Each number is 200 + 40 x the weight over its row's rms, rounded and kept within 0 to 999. Layers, rows and columns count from 0. The size before them is the row's rms in percent of the matrix's.

# layer 8 MLP down, 256x1024, rms 0.112, rows 0-50, columns 832-895
096,174,204,168,158,249,137,205,158,235,230,186,149,185,219,216,182,300,215,196,195,220,235,281,162,241,278,100,223,153,197,207,220,182,210,222,193,182,196,196,192,188,238,159,170,195,187,170,219,265,205,253,200,189,197,185,155,214,172,187,190,298,213,269,169
099,182,118,143,157,174,166,231,213,261,229,231,232,185,160,215,132,171,220,314,207,179,171,139,196,254,184,217,226,128,175,205,208,225,261,245,256,242,216,185,187,238,187,171,188,184,182,179,170,181,203,214,157,214,224,82,123,204,152,218,206,178,148,127,236
101,216,250,140,192,179,210,138,206,247,186,193,246,135,225,164,173,160,215,233,234,193,213,203,191,153,129,218,311,126,177,207,256,97,270,239,165,147,218,229,164,143,195,196,160,165,229,188,166,196,197,195,80,241,151,241,181,193,112,141,212,226,188,201,180
104,226,133,207,129,158,151,177,182,166,235,236,225,228,214,165,176,195,220,194,202,203,212,190,211,176,170,209,254,189,173,196,191,195,112,112,196,237,228,197,215,238,275,246,240,125,173,241,159,192,197,153,214,203,164,176,193,206,162,243,129,141,191,150,185
105,208,162,143,262,174,176,199,214,208,211,159,275,193,213,157,177,308,259,138,117,214,222,254,176,151,211,187,182,162,175,164,119,269,224,266,224,178,235,195,202,168,231,230,271,170,182,214,227,187,191,296,224,175,245,271,151,204,191,147,138,168,143,119,185
102,176,229,233,152,198,199,244,160,196,182,263,184,187,178,262,249,214,175,243,205,150,192,220,191,247,221,255,164,246,141,243,187,136,180,142,213,139,160,184,197,173,153,226,150,228,193,102,200,147,208,172,237,141,177,133,181,197,248,211,244,220,273,112,153
106,242,165,256,218,214,183,125,266,236,175,181,236,148,166,249,308,223,222,197,179,217,165,332,278,160,205,154,271,248,159,145,202,163,234,222,277,215,207,169,134,204,207,247,257,139,253,218,192,221,201,155,195,256,137,233,238,192,165,239,170,209,189,276,202
109,229,187,230,206,138,213,196,218,150,189,137,297,122,244,169,214,213,178,265,144,185,203,243,163,191,186,236,195,244,273,176,243,259,146,181,233,160,249,135,296,182,134,198,227,206,88,255,180,297,197,237,116,241,205,163,230,208,205,213,135,205,184,115,95
106,164,198,165,255,195,187,211,205,216,293,197,167,237,195,219,180,203,291,153,148,222,165,203,235,226,189,267,218,149,235,249,205,250,185,171,154,211,204,139,228,190,249,197,175,286,160,199,211,201,201,202,155,199,173,187,263,203,189,254,130,225,257,238,198
104,100,229,212,250,237,237,213,177,180,208,158,197,214,247,180,152,217,176,226,246,133,126,139,219,197,174,151,215,250,172,202,250,179,219,160,196,219,126,201,125,175,208,167,184,231,140,262,241,196,205,188,169,175,195,139,202,206,147,118,149,170,136,182,205
100,177,198,258,171,207,227,205,193,181,192,157,144,233,184,210,136,218,225,185,265,201,190,145,155,120,184,235,205,139,188,216,198,218,176,197,214,185,246,216,252,152,162,252,212,199,162,181,170,304,205,141,204,274,121,153,203,191,222,153,262,232,162,164,154
106,210,238,223,253,197,278,228,214,131,234,215,157,256,158,255,223,238,232,160,307,189,180,172,228,275,188,254,153,200,206,184,198,180,188,154,190,222,210,213,184,310,248,195,156,170,237,254,175,105,198,201,128,216,115,243,287,190,277,152,209,196,166,180,176
099,252,255,202,203,238,258,263,169,263,181,181,106,188,181,196,191,150,148,212,178,150,254,204,198,115,193,228,208,272,217,136,205,272,232,258,251,155,261,178,197,230,238,228,245,232,175,192,155,206,199,163,104,187,217,181,258,212,235,235,213,244,124,181,158
101,235,166,199,298,152,175,147,98,200,218,181,217,257,150,272,198,246,215,125,204,215,254,231,214,140,94,213,160,198,249,152,249,199,183,172,191,270,143,168,163,237,243,220,208,294,205,222,203,172,196,189,164,243,220,257,197,196,209,243,231,113,211,119,188
099,209,204,242,217,198,227,216,316,154,243,273,165,188,213,176,210,185,201,204,212,168,260,254,154,155,223,216,238,177,253,207,195,224,113,191,181,240,240,244,216,163,241,192,195,211,212,260,238,247,197,140,266,170,254,201,184,205,199,180,193,209,212,205,200
103,193,201,211,171,169,206,200,192,236,172,223,210,144,195,197,150,229,175,216,225,230,242,196,231,164,162,227,162,221,243,174,222,178,300,174,263,237,196,254,124,100,244,150,168,195,136,215,252,174,191,283,216,232,185,202,160,202,143,101,235,224,197,178,232
101,168,181,210,187,187,208,235,195,210,130,155,178,228,168,199,219,130,233,164,252,269,242,200,226,169,220,201,216,222,198,204,176,250,194,77,201,221,221,201,304,264,227,168,236,205,222,215,174,177,210,246,216,251,257,145,205,189,222,242,156,202,176,247,185
101,217,149,187,196,183,183,215,245,194,286,271,177,226,145,256,234,240,171,275,221,214,258,233,212,178,228,195,247,218,96,186,253,123,247,209,176,177,203,205,185,158,240,199,143,207,189,209,251,132,203,195,128,113,254,173,193,203,209,209,166,184,178,146,220
098,266,198,138,224,261,201,225,190,186,156,176,159,252,230,194,141,247,124,225,208,211,158,228,259,275,176,201,210,143,240,129,190,234,152,221,212,254,242,263,212,143,126,223,226,117,203,120,249,129,208,135,235,314,149,211,149,196,143,198,257,178,178,261,165
106,210,186,190,231,163,214,170,161,165,212,194,209,240,170,284,150,236,219,125,155,185,178,229,154,205,161,205,189,176,221,219,144,167,237,205,197,94,147,227,247,190,195,239,125,193,248,183,206,266,214,274,208,312,245,185,225,206,256,175,199,220,175,287,277
103,279,209,204,216,163,190,152,183,228,204,150,185,183,236,270,103,264,186,186,127,206,249,236,223,179,150,208,174,216,150,183,159,242,201,205,171,170,160,195,198,146,148,194,162,174,200,190,158,174,195,200,220,254,184,235,161,204,117,172,182,118,259,325,167
099,181,204,272,190,192,208,318,199,154,236,148,175,176,218,191,120,250,232,194,236,139,165,110,220,199,212,187,238,159,133,200,230,135,195,147,212,106,190,191,204,246,188,171,206,162,149,199,182,195,197,328,163,163,169,208,183,190,209,175,258,111,157,159,141
102,151,233,169,214,172,118,275,148,174,230,195,146,292,204,151,185,241,235,134,212,202,163,159,161,297,205,257,132,157,253,254,150,176,179,259,244,112,217,218,280,222,184,196,148,143,148,135,171,271,205,258,250,171,204,194,216,205,207,193,179,191,160,175,98
103,106,141,142,213,222,260,161,222,187,163,254,160,129,187,240,276,206,196,270,194,110,225,187,207,192,241,262,317,210,223,148,200,137,263,210,229,179,239,214,216,251,148,182,231,281,205,162,171,267,208,167,156,255,178,210,284,201,174,169,161,184,230,223,258
098,259,249,256,162,169,183,198,157,207,155,316,134,140,215,198,249,125,260,210,176,229,236,193,281,157,212,211,222,244,244,149,233,246,190,209,241,109,246,246,223,180,194,228,192,149,201,161,189,166,198,226,221,159,149,214,218,208,197,165,160,231,173,332,190
104,193,193,218,227,169,188,276,264,143,215,276,174,152,147,265,193,186,170,281,147,204,235,177,194,251,229,171,275,155,172,195,253,168,193,183,194,196,181,160,126,233,181,210,203,254,179,155,184,229,202,229,203,243,270,243,136,206,139,123,205,235,192,216,191
102,98,142,228,203,151,141,147,202,177,175,146,131,192,161,222,253,214,118,246,214,160,184,138,223,249,198,216,205,210,196,147,182,142,218,178,274,141,177,226,149,200,221,198,183,164,204,227,200,214,201,212,175,144,162,224,180,194,193,165,193,201,212,185,258
095,211,127,208,287,136,268,217,209,91,272,194,197,169,196,294,233,124,233,204,267,209,178,259,221,282,175,262,208,214,179,186,201,194,149,123,171,169,172,213,203,209,189,227,199,210,184,186,173,187,211,179,138,237,193,162,180,205,178,212,177,154,246,209,215
098,177,175,263,243,254,240,185,139,147,162,205,228,112,250,128,175,236,228,163,235,216,177,207,185,228,157,209,214,153,215,229,221,245,194,164,256,242,83,200,304,273,175,208,192,232,134,217,189,208,209,199,196,188,212,212,203,197,219,195,221,225,169,157,98
099,198,136,196,211,266,187,225,162,158,214,164,200,235,231,160,155,212,215,223,175,210,167,178,182,196,186,233,121,156,240,265,177,210,173,212,265,276,235,242,137,133,195,167,253,169,126,230,187,198,212,206,303,191,137,150,200,194,274,255,202,263,223,184,154
102,223,225,228,181,166,211,163,231,282,253,227,199,294,173,204,227,211,290,200,205,240,239,193,241,195,255,208,183,209,159,227,191,205,219,114,194,179,249,223,138,168,147,207,227,214,279,213,184,214,200,156,211,160,217,218,235,212,189,223,209,111,235,252,212
100,182,190,159,137,204,183,305,174,134,172,225,228,152,201,256,189,237,222,118,237,213,217,206,224,195,129,158,164,204,243,217,167,140,167,216,237,182,196,208,241,217,166,199,234,217,199,212,190,202,199,280,177,104,264,137,192,215,225,278,215,215,182,174,174
097,203,249,241,198,140,249,169,230,160,250,188,139,177,145,194,115,249,169,206,221,198,164,237,180,216,130,251,183,171,225,269,162,180,208,261,214,252,212,229,171,270,132,213,226,222,175,163,312,253,194,194,230,241,214,260,98,199,225,176,213,162,173,200,210
103,184,225,209,207,246,189,176,184,246,211,144,200,263,199,202,232,105,188,233,169,239,146,245,238,228,246,258,219,262,156,252,217,249,227,240,230,173,172,185,275,141,155,235,144,191,195,160,210,188,199,224,230,251,206,190,179,198,271,155,246,201,157,204,195
097,169,144,215,216,197,109,194,264,199,198,256,94,148,236,189,212,181,223,217,170,160,214,156,200,265,236,224,166,150,155,130,295,114,194,218,195,163,152,208,118,186,187,244,183,198,204,160,174,249,195,186,239,211,323,224,177,194,133,210,205,210,250,180,211
099,178,179,337,175,120,218,266,215,223,213,221,186,148,243,186,127,186,259,217,248,188,153,161,224,150,236,171,234,270,173,162,219,268,246,211,212,196,180,191,162,158,188,225,235,259,152,133,195,233,193,248,154,174,191,215,238,193,211,110,208,174,199,216,239
102,225,266,121,242,210,263,212,221,195,232,157,268,201,280,180,166,195,205,187,256,254,211,229,183,169,143,188,192,199,195,228,170,224,256,232,158,116,165,155,199,223,214,226,216,225,186,210,169,237,208,227,136,174,177,249,156,208,191,222,193,213,122,150,148
099,160,189,151,160,142,148,136,228,206,210,164,197,170,216,215,193,179,197,235,205,168,194,167,238,260,215,174,215,281,257,163,159,264,251,220,143,112,221,193,184,177,226,217,137,195,218,171,171,185,220,270,264,110,215,201,175,186,190,210,230,224,222,209,189
100,194,214,246,135,207,197,281,215,234,193,277,251,238,201,132,132,244,195,170,134,168,225,204,238,209,234,300,199,185,174,285,175,156,243,175,222,187,208,281,226,198,259,213,144,204,107,218,234,123,194,261,246,235,176,184,225,199,217,247,165,187,244,102,187
099,192,219,183,133,243,150,229,188,141,214,263,92,258,261,204,193,202,280,146,173,242,236,202,268,123,197,231,211,265,161,184,247,174,195,246,186,161,176,191,188,255,179,193,234,250,171,174,200,122,204,187,232,229,144,215,198,204,228,186,235,225,250,125,220
097,274,205,168,202,239,234,253,157,152,111,220,308,145,212,222,227,236,263,192,152,232,187,188,194,198,155,161,166,146,273,218,146,202,183,130,188,209,178,235,163,214,248,155,183,216,148,233,133,142,201,216,213,141,174,167,214,205,205,218,187,170,243,178,175
105,216,151,234,142,172,196,113,323,212,134,248,168,202,175,142,226,185,166,289,172,173,172,166,155,203,171,200,193,151,232,157,183,277,182,245,164,182,153,222,165,215,108,136,216,213,246,155,219,210,194,192,136,199,213,196,168,198,207,156,121,158,243,295,216
106,213,246,315,174,232,165,202,222,198,221,176,234,215,169,203,180,213,177,204,247,175,208,154,184,138,252,223,205,256,158,207,231,165,158,198,190,278,128,212,241,162,171,245,183,225,139,139,221,159,208,214,209,252,213,248,101,211,185,197,213,140,199,250,164
100,224,196,125,237,201,210,185,233,221,97,83,232,223,240,224,235,227,193,203,292,142,205,213,198,175,206,182,151,262,209,196,172,280,176,237,213,145,310,226,270,216,133,234,201,193,194,201,213,253,200,99,201,212,223,241,248,192,168,145,197,218,247,214,280
099,168,175,180,184,198,218,205,235,222,199,223,161,266,234,241,238,181,223,258,173,183,207,203,266,311,162,220,208,180,194,147,267,189,125,229,216,247,151,229,199,253,189,173,165,149,183,161,199,228,196,181,234,197,218,172,221,201,213,209,237,216,186,197,186
105,215,171,199,214,232,234,209,245,228,164,200,228,139,145,188,237,165,205,195,174,230,184,173,193,167,199,224,210,133,173,255,149,235,179,236,224,146,234,176,205,279,249,167,151,199,220,218,209,250,202,185,201,150,189,245,216,203,175,157,140,126,231,197,136
104,151,231,191,212,204,287,283,210,187,220,228,182,164,133,199,175,209,321,182,196,205,166,233,126,219,213,184,127,160,236,249,217,189,215,161,222,214,247,220,217,214,155,207,240,316,222,196,194,212,209,154,227,158,182,153,162,204,190,237,177,194,191,199,167
091,208,271,202,222,147,212,185,232,200,220,162,141,190,251,186,229,170,155,164,212,195,254,160,153,174,190,215,280,213,230,184,161,188,267,287,190,190,279,275,235,261,114,151,211,179,198,238,194,259,194,216,215,294,199,210,214,202,252,223,175,240,237,203,201
104,199,213,223,240,213,224,170,254,242,175,177,210,185,246,244,209,220,239,137,215,245,244,243,241,222,245,197,233,253,229,288,220,243,196,303,176,220,149,188,153,125,218,243,216,167,80,181,196,146,202,182,189,203,217,106,255,200,226,221,216,199,112,211,247
107,215,234,194,264,180,295,146,187,212,183,183,211,200,256,164,218,251,166,206,239,238,190,178,218,200,241,170,141,227,226,204,169,207,183,185,216,246,187,194,241,177,245,174,127,176,200,206,183,207,207,220,167,167,196,157,241,195,258,201,170,222,128,217,200
098,208,210,202,74,144,146,247,215,179,150,245,215,223,148,209,205,265,148,237,164,210,231,163,222,200,187,199,129,213,232,189,225,228,207,146,187,239,224,212,270,195,158,229,230,192,233,204,181,216,198,251,177,224,167,166,139,194,252,247,171,186,223,209,175